{"num_hidden_layers": 15, "hidden_size": 96, "num_attention_heads": 3, "num_key_value_heads": 1, "head_dim": 32, "intermediate_size": 192, "vocab_size": 2048, "hidden_act": "swiglu", "norm": "rmsnorm", "norm_place": "pre", "norm_eps": 1e-05, "positions": "rope", "rope_theta": 10000.0, "rope_fraction": 1.0, "qk_norm": false, "attn_scale": 0.177, "bias": "none", "tie_word_embeddings": false, "parallel_block": true, "init": "uniform", "init_std_qkv": 0.057, "init_std_o": 0.0, "init_std_up": 0.057, "init_std_down": 0.0, "optimizer": "muon", "learning_rate": 0.00212, "lr_mult_o": 1.56, "beta1": 0.95, "lr_head": 0.00925, "max_grad_norm": 1.0, "warmup_steps": 200, "schedule": "cos", "final_lr_fraction": 0.1, "batch_tokens": 8192, "max_seq_len": 512, "doc_mask": true, "train_tokens": 86230000, "max_steps": 10527, "dataset": "wikipedia_en"}
Each number is 128 + 32 x the weight over its row's rms, rounded and kept within 0 to 255. Layers, rows and columns count from 0. The size above them is the row's rms in percent of the matrix's.

# layer 8 MLP up, 192x96, rms 0.0995, rows 91-112, columns 48-95
size [101  94 107  93  98  99  98  98 109 104  91  97 112  85  95 122 101  95  98 103 100 106]
[[147 114  93 145 153  99  92  93 132 122  94 148 129 152 152 117 146  71  73 175 131 190 162 101 163 121  78 120 108 191  71 121 160 121 154 101 119 148 119  75  69  97 124 142 174  85 179 116]
 [ 97  82 144 133 187 151  99 120 162 140 157  70 151  76 165  86 101 135 152 107  89 138 136 143 109 135 124 144 118  99 146 102 150 153 147 135 130  69 129 127 153 156 138 122  87 113  76 109]
 [100 176 121 121  93 114  75 173 141  90  81 103 124  97  86 162  91 150 149 107 157 104 126 162 208 148  75  83 158  78  83 124 151 134 134  92  80 143 139 174 187  96 137 173 169 145 133 140]
 [140  95 131 110 133 130 127 120 118 151 179 115 140 116 115 158 181 124 144 153  92 166 120  85 124  45 184 165 123 136 131 134 128 137  91  91  82 138 135 168 140 138 178  69  64 125 101 120]
 [ 68 109 141 127 155 178 143 136 137 135 147 115  91 148  67 136 161 201 110  96 102 167 110 157 152  73  94 106 128 143 105 122 164 108 139  97 156 132  70 109 183 141  81 148 112 167  92 120]
 [166 129 143 123 125 108 139 114 165 143 117 155 158 153  39  63 172 149 115 107 154  97  99  98 117 169 108 105 141 152 116 169 103 124 157  79 183 156  76 117  90 131 103 110 115 107 159 155]
 [104 158 131 107  73 118 112 151 135 153  85 103  82 175 166  61 119 105 160 151 160 142 119 133 107 131 169 187  96 101  79 121 105 183  92 115 117 128 159 121 104 112 118 144  71 112 129 125]
 [112 151  90  89 151 158  88 124 113  84 126  86 189 160 159  97 162  30 153 167  85 125 145  66 118 101  99 102  89 105  89 127  99  71 110 153 109 170 112 125  65 165 156 127 133 150 117 100]
 [ 68 103 109  90 146 173 148 112 102 184 170 152 131 112 118  95 118 120 115 119 145 142  87  78 101 160 101 120 136  86  86  52 107  94 150 113 123 119  58 108 165 112 134 130 112  99 112 120]
 [142 176 116 157 143  88  77  75 104  82 100 149 164 113 123 211 120 180 108 114 108 148 164 166 133 111 110  53 117 147 119  94  87 153 147 167 114 148 106 136  77 146 152  98  68  99 194 123]
 [188 198 158 151 152 128  82 150 135 127  92 148 134 166 120  95  90 108 147 119  81 110 141 149 147 161  80 138 166  82 105 135 113 166  80 138 121 102 131  92  75  92 140  99 107 116 145 116]
 [160 100 104 165 106 125 115  90 124 117  82  98 102 148 148 148 107  59  91 133 153 130 154 110 156 119 151 168 170 135 193 159 159 133 115 116 111 144 152 144  87  98 111 144 143 116  96 162]
 [146 125 125  63  86 134 103 135 142 168 118 113 127 145 151 111 166 163 123 134 104 183 109 138 137 101 144 152 129  92 116 163 210 130 166 107 105 173 124 111 106  63 112  69 149 160 137  86]
 [ 96 142 138 125 127 142 158  99 109 194 123 135 119 107 121  87 100  89 126 175 153  90  96 122 118 146 111 102 127 137 178 111  95  48  50 146 108  89 163 101 102 133  58 204 146 135 107 135]
 [110 118 135 101 122 124 131 107 157  70 116  88 139 148 158 116  51 106 130  72  86 102 114  62 154 145 151 114 135 108 194 122 135 104 131 149 145 124 120 104 178 186 168  94 109 156 117 165]
 [132 129 158 125 105 110 160  91 109 150 151 115  89  87 146  64 173 149 155 155 135 171 174 107 127  70  86 138 165 116 147 104 149 120 147  83  62 172 129 172 141 168 191 185 104  87 158 158]
 [101 120 104 155 143 102 145  93 152 132 133 121 139 111  52 200 149 141 122 149 118  44  97 149 102 160 126 135 179 196 124 140 107 166 120 161 103  95  99 114 141 162  89 125 165 143 134 129]
 [104 149 150  65 110 192 139 181 119  97 118 120  82 175 147 101  83 150 102 117 161 146  88 133 111 161 157 136 147  80 132 119 106 153  75 129 117  93 159 110 155 153 137 175 128  72 156 179]
 [118 107 111  87  69 175  28 114 112 137 174 121  83 146 151 120 137 137 104 157 120 142 167 144 136  92  45  88 100  57 194  97 124 113 111 164 145 152 149 135 131 116 122 131 147 103  83 152]
 [128 118 132 111  97 141 107  87 130 112 173 147 149 154 168 113 105 122 108 120 123 124  79 129 135 124 153 145 125 139 164  84 150  86  86 140 127 165 134 149 128 138  86 189 123 163 100 167]
 [119  94  83 181 127 115 169 101 210 113 141 111 120 133  94 143  77 146 118 110  99  39 114 144  99 130 141 113 133 115 171 165  90 115 114  52 118  75 141 122 133 170 108 105 134 139  92 127]
 [ 95 141 150 165 130 131 126  51 140  96 132 100 120  88 101 145  79 118  84 158 168 116 106 128 110 112  95 150 188 100  80  97 171 121  96 151  90 150 140 122 132 136 103 115 101 138 155  95]]
# layer 8 MLP down (transposed), 192x96, rms 0.0917, rows 91-111, columns 48-95
size [ 98  99 107  93 101  94 101 103 105 102  89  98 112  84  97 123 103  95  92 106 105]
[[188  79 105 161 121 170  87  43 159 161 178  68 136 126 136 177 125 128 176 148 142 116  79 189 157 115 159 101 195 128 110 110 100 137 185 149  76  66 140 157 103  90 161 138 169 153 125 116]
 [116 142  99 135 135 127 151 132  92 132 163 106 130 155 121 106  94 122 130 123 137  80 134 152  73  97 165 161  84 135 129  73  95 131 144  87 130 113  77 130 144 178  89  97 146 112 110 131]
 [112 151  82 141 210 116 143 126  83 108 150 133 178 188 132  77  89 145 105 128 142 142 157  94 169 105 159 101  76 171 134 124 118  73 164  59 133 143 215  91 137 120  79 131 150 114 160 151]
 [144  90  86 188 172 186 143 115 147  93 141 117 142 132 130 115 118 126 140 159  39 103 137 139 107 161 133 144 110 206 101 195 114 114 142 171 146  81 152 142 126 118 108 119 164 116 128 150]
 [ 64 149 110  64 169 129 161 107  57 100 165  79 147  80 112 138  82 109  86 123  98 111 123 120 168  88 115 140 138  93 131  71  20  92 180 164 102 131 117 149 123 112  82 115 151 113 148 115]
 [141 123 119  84 134  95  88 172 110  74 140 125 185 127 163  84 100 107 135 134  89 191 124 114 142 162  78 140 153  93 178  51  84 103 180 104 129  85  89 124 145  99 178 157 116 121 142 134]
 [148 130  14 127 169 122 147 113 187 123 155 156 157 115 117 114 114  73 123 124  49 119 104 122  99 162 111 125  84 161  92 179 164 160 145 117 146 121 162 134  96 136 104 140 110  95 158  42]
 [101 151  98 122  94 187 121  99 108 155  62  74 133  84  99 118 129 155 163 160 143  84 137 168 170 104 173 110 140 138 130 199 115 169 152 138 154 124 108 120  96 154 120 141 135 115 159 113]
 [100  94  69 129  69 101 133 197 161 135 143 118 145 143 145 157 156  79 115 117 142 115 122 123 116 179  82  60 114  84 104 146  53 137 156 151 157 137  85 206 100 132  73  94 119 107 120 153]
 [ 76 149 141 142  90 101 121 181  72 148 120 110  69 153 140 185 144  77 145 118 117 106 144 161 182 143 107 108 119 105  43 192 145 134  78 156 125 172 145 171 150 174 168 165 138 122  67 167]
 [158 138 127 108 144 159 103 168 109 169 113 119  92  96  94 131 191 100 118 160 121 157 126 112 107 111 178 116 130 154 152 101 112 162 121 145 147 144 103 150 102 107  79 125 153 110 149 118]
 [119 172 156 109 130 110 147 161 122  86 104 173  96 199 132 141  40 180 138 194 120 158 134 118 159 103 105 144 172  90 159 152 128 136 161 161 111 164 105  93 143 133 142 146 119 159 132 109]
 [103 121 124 137 143  79 137  65 145  96  76 116 166 129 125 174 119 113  79 112 141  67 135 121 168  92 129 141  83 148  77 132 101 118 163 142 176 147 130 116  82 164 109  96  87 154 101 179]
 [184  83 121 145  75 154 128 163 137 119 115 167 183 187  88 136 117 168 132 106  88 109  99 117  99 193 124 147 150 182 129 153 147 178  97  80 105 115 145 188 164 139  80 133 103  92 137 108]
 [171 136 144 139 176  83 192  96 148  94 158 146  42 125 163 172 119 128 141 176  96 104  95 147  98 121 154 133 180 153 139 157 130 136 140 176  85 103 173 134 127 141 213 160 149 149 103 121]
 [111  71 170  75 104 142 137  77 143 154  72  71 124 107 137 154 117 145 154 118 148 143 181  96 133  68 164 121 137  85 113  23 120  97 108 151 149 121 110  96 150 125 126 140 123 104 141 108]
 [108 161 105 153  92 170  80  89 158  73 114 127  75 125 129 140 150 142 172 126  55 138 110 175  84 140 130 133 121 188 122 122 224  76 148 156  95 141 159 114 120 177 114 173 151 138 161 157]
 [ 98 128 121 177 103 132 147 179 136 156  71 141 169 148  93 119  93 121 147 127 125 138 105 130  88 180  70 173  91  98 168 157 119 130 134 151 149 124 121 115 147  92 127 155 176  95 149  97]
 [107 127 146  91  98 105 124 111 112 109 119 101  91 103 106 112 127 191 133 117 144 128 160 112 128  99 125 173 122 116 159 112 153  84  84 186 100  87 127 140  97 127 127 186 105 133 121 128]
 [110 187  83 109 188 119 164 110 125 164 207 161 160 154 117  97 152 141  84 131 152 127 102 180 183 113 128 144 170  87 131 102 164 190  96 119 118 188 113 125 144 132  89 185 154  91 140 164]
 [128 111 108 102 115 196 118 167 188 121 155  92  70 135 135 159 152 140 134 185 142 139 192 118 135 141 149 143 170 206  61 116  95 149 100 104 153 159 114 103 154 155 114 167 109 140 110 181]]
# layer 8 MLP gate, 192x96, rms 0.103, rows 92-112, columns 48-95
size [103 102  96  94  97  85 103 103  99  98 101 120  88  92 125 101  99  97 110 106  97]
[[102 112 114  73  88  98 158 152 181  72  58 151  92 172  95 157  91 129 143 118 148 108 146  94 134 183 136 107 130 148 150 146 142  90 175 125 128 137 120 120 149 138  94 114 140  92 155 138]
 [101  81 106 141 143 168 113  94 116 174 100 142 147  80 111  77 170 160 135 136 100 149 125 160  66 125 140 129 139 111 100 114 173 103 154 127 173  94  86 156 132 120 110 124 111 145  94 125]
 [143 144 133  59 116 125 145 145 103 183 157 118 141  96  97 119 111 125 154 133 161 106 162 138 178 121 114 136  95 118 226 128 108 163 115 176  84 157 194 143 159 157  98 189 100 133  88 167]
 [118 124  94  72 139  78  96 116  70 168 147 157 117  94 123 108 103 143 147 110 147 153 128 146 171 114  59 109 183 139 148 172 103  94 170  99 193 162 184 143  80 111 119  96 129 106 153 121]
 [178  79  97 143 202 115 143 153 146  37 118 140 153 121 127  93  85 114 137 133  99  87 162 103  95 111 189 133 128 137 103 160  59 148  98 105  91 168 134 115 144 124 108  77 122 116  82  77]
 [162 184 114  68  78 164  87 112  71 135 122 163  80 108 139 130 134 105 151 124  99 160  80 137 172 132 163 165 147 122 179 103 133 141 150 123 113 134 127 122 124  74  92 160  74 163 148 120]
 [ 84 150 137 123 145  96 136 126 123 141 218  85  84 158  87 149 114 150  98 106  99 112 174 147  78 149 132 120 113  95 126 167 138 192 103 147  98 152  96 102 111 112  97 113  98 147 148 125]
 [ 63 162 124 139 119 153 119 170 123 126 132 154  71 126 139 134 146 129 105 148 167 110 128 115 110 144 169 138  93 160  98 130 143 146 141 118  90 118 116 100 231 167 158 189  68 128  87 110]
 [117  93 155 135 117  61 147 103 118 110 101 139 172  71 139 145 124 113 124 153 128  79 162 140 125  75  93  91 177 138 161 133 119 172 163 170 153 139  87 137  94 188 113 122  61 147 141 143]
 [172 134 120 157 118 158 106  63 206 115 100 119 122 164 144 137 126  75 147 129 138  79 118 137 146 141  72 130  79 151 145 191 100 126 158 146 117  99 171 103 142 144  91  90 136 127 123 154]
 [163 117  45  94 175 152 122 101 113 148 152 137 122 124  91 126 192 122 167 150 115 118 109 168 154 112 122  85 115 150  96 127 174 115 205 135 126  77 104  67 176 135 120 102 125  87 125 123]
 [175  87 145 121 172 140 138 149 114 108 120 133  89 109 159 114 104  91  56 145 107 157 144 135 155 170 126 131 128 136  91 148 158 119 100  86  98 184 160 164 130 120 172  89 139 186 117 174]
 [111 170 124 107 121  89  98 131  73 113 131 139 161 146  93 141 142 174 100 173 112  94 114 111 103 165  92  88 124 179 143 175  98 132  84 121 130 115 146 116  82  98  95 111 156 114  97 162]
 [148 117 153 119 119 138 137 123 122 189 192 164 152  86 115 175 171 101 129  69 133  48 140 116 114 138  84 119  91 209 182 138 130 156 166  95 144 138 195 170 129 152 129 132 144 146 170 138]
 [164 160 163 145 166 146 135 157  64 149  94 107  85 134 124 108 105 107  93 138 138 102 165 166 102  96 145 158 105 146 168 116 110  96 150 116 162 145 114 126 111 135 141 157 124 142 123 116]
 [175 118 117  85 134 189 139 124 132 145 173  84  98 137 154 147 164 149  63 136  46  76 147 123 148 128 142  76 106 156 112  77 154 102 144 101 114  89  91  90  93 178 136 146 141 103 108  92]
 [127 138 119 107 148  85 146 136 127 110 137 131 135 203  65 141 173 135 129 133 121 161  65 104 191 135 113 128 156 109 113 165 153 101 161 145 132 108 102  91  93  70 169 119 138 145  96 117]
 [102 134 119 120 146  71 182 123 143  45  95 139 135 137 179 150 139  87 124 139 131 190 197 144 207 181 113 130 118 190 126 129 105 163 145 100 140 130  69  91 167 137 150 168 144 122 106 134]
 [ 87 184  98 153 112  89 137 120 137 104 164 162 117 110  68 156 107 131 150 165 124 107  82 160 126  75  82 134 169 108  68 169  73 111 166 149 148 108 186 117 146 166  90 114  99 117 108 147]
 [116 135 143  98 150 153 112 104 117 123 201 148 132 101 140 115 194 118 170 132 127 168 179 134 133  88 131 109 153 162  46 139 186  89 165 106  95 136 147 129 152 120 153 164 141 103 137 146]
 [148 110 146 186 117  86 116 120 115 109 124 171  98 142 155 108 190 139 133 124 154 149 124 158 131 102 141 116 120 146 149 112 152 118 108 126  98 121 132  76 117 138 127 126 154 124 111 155]]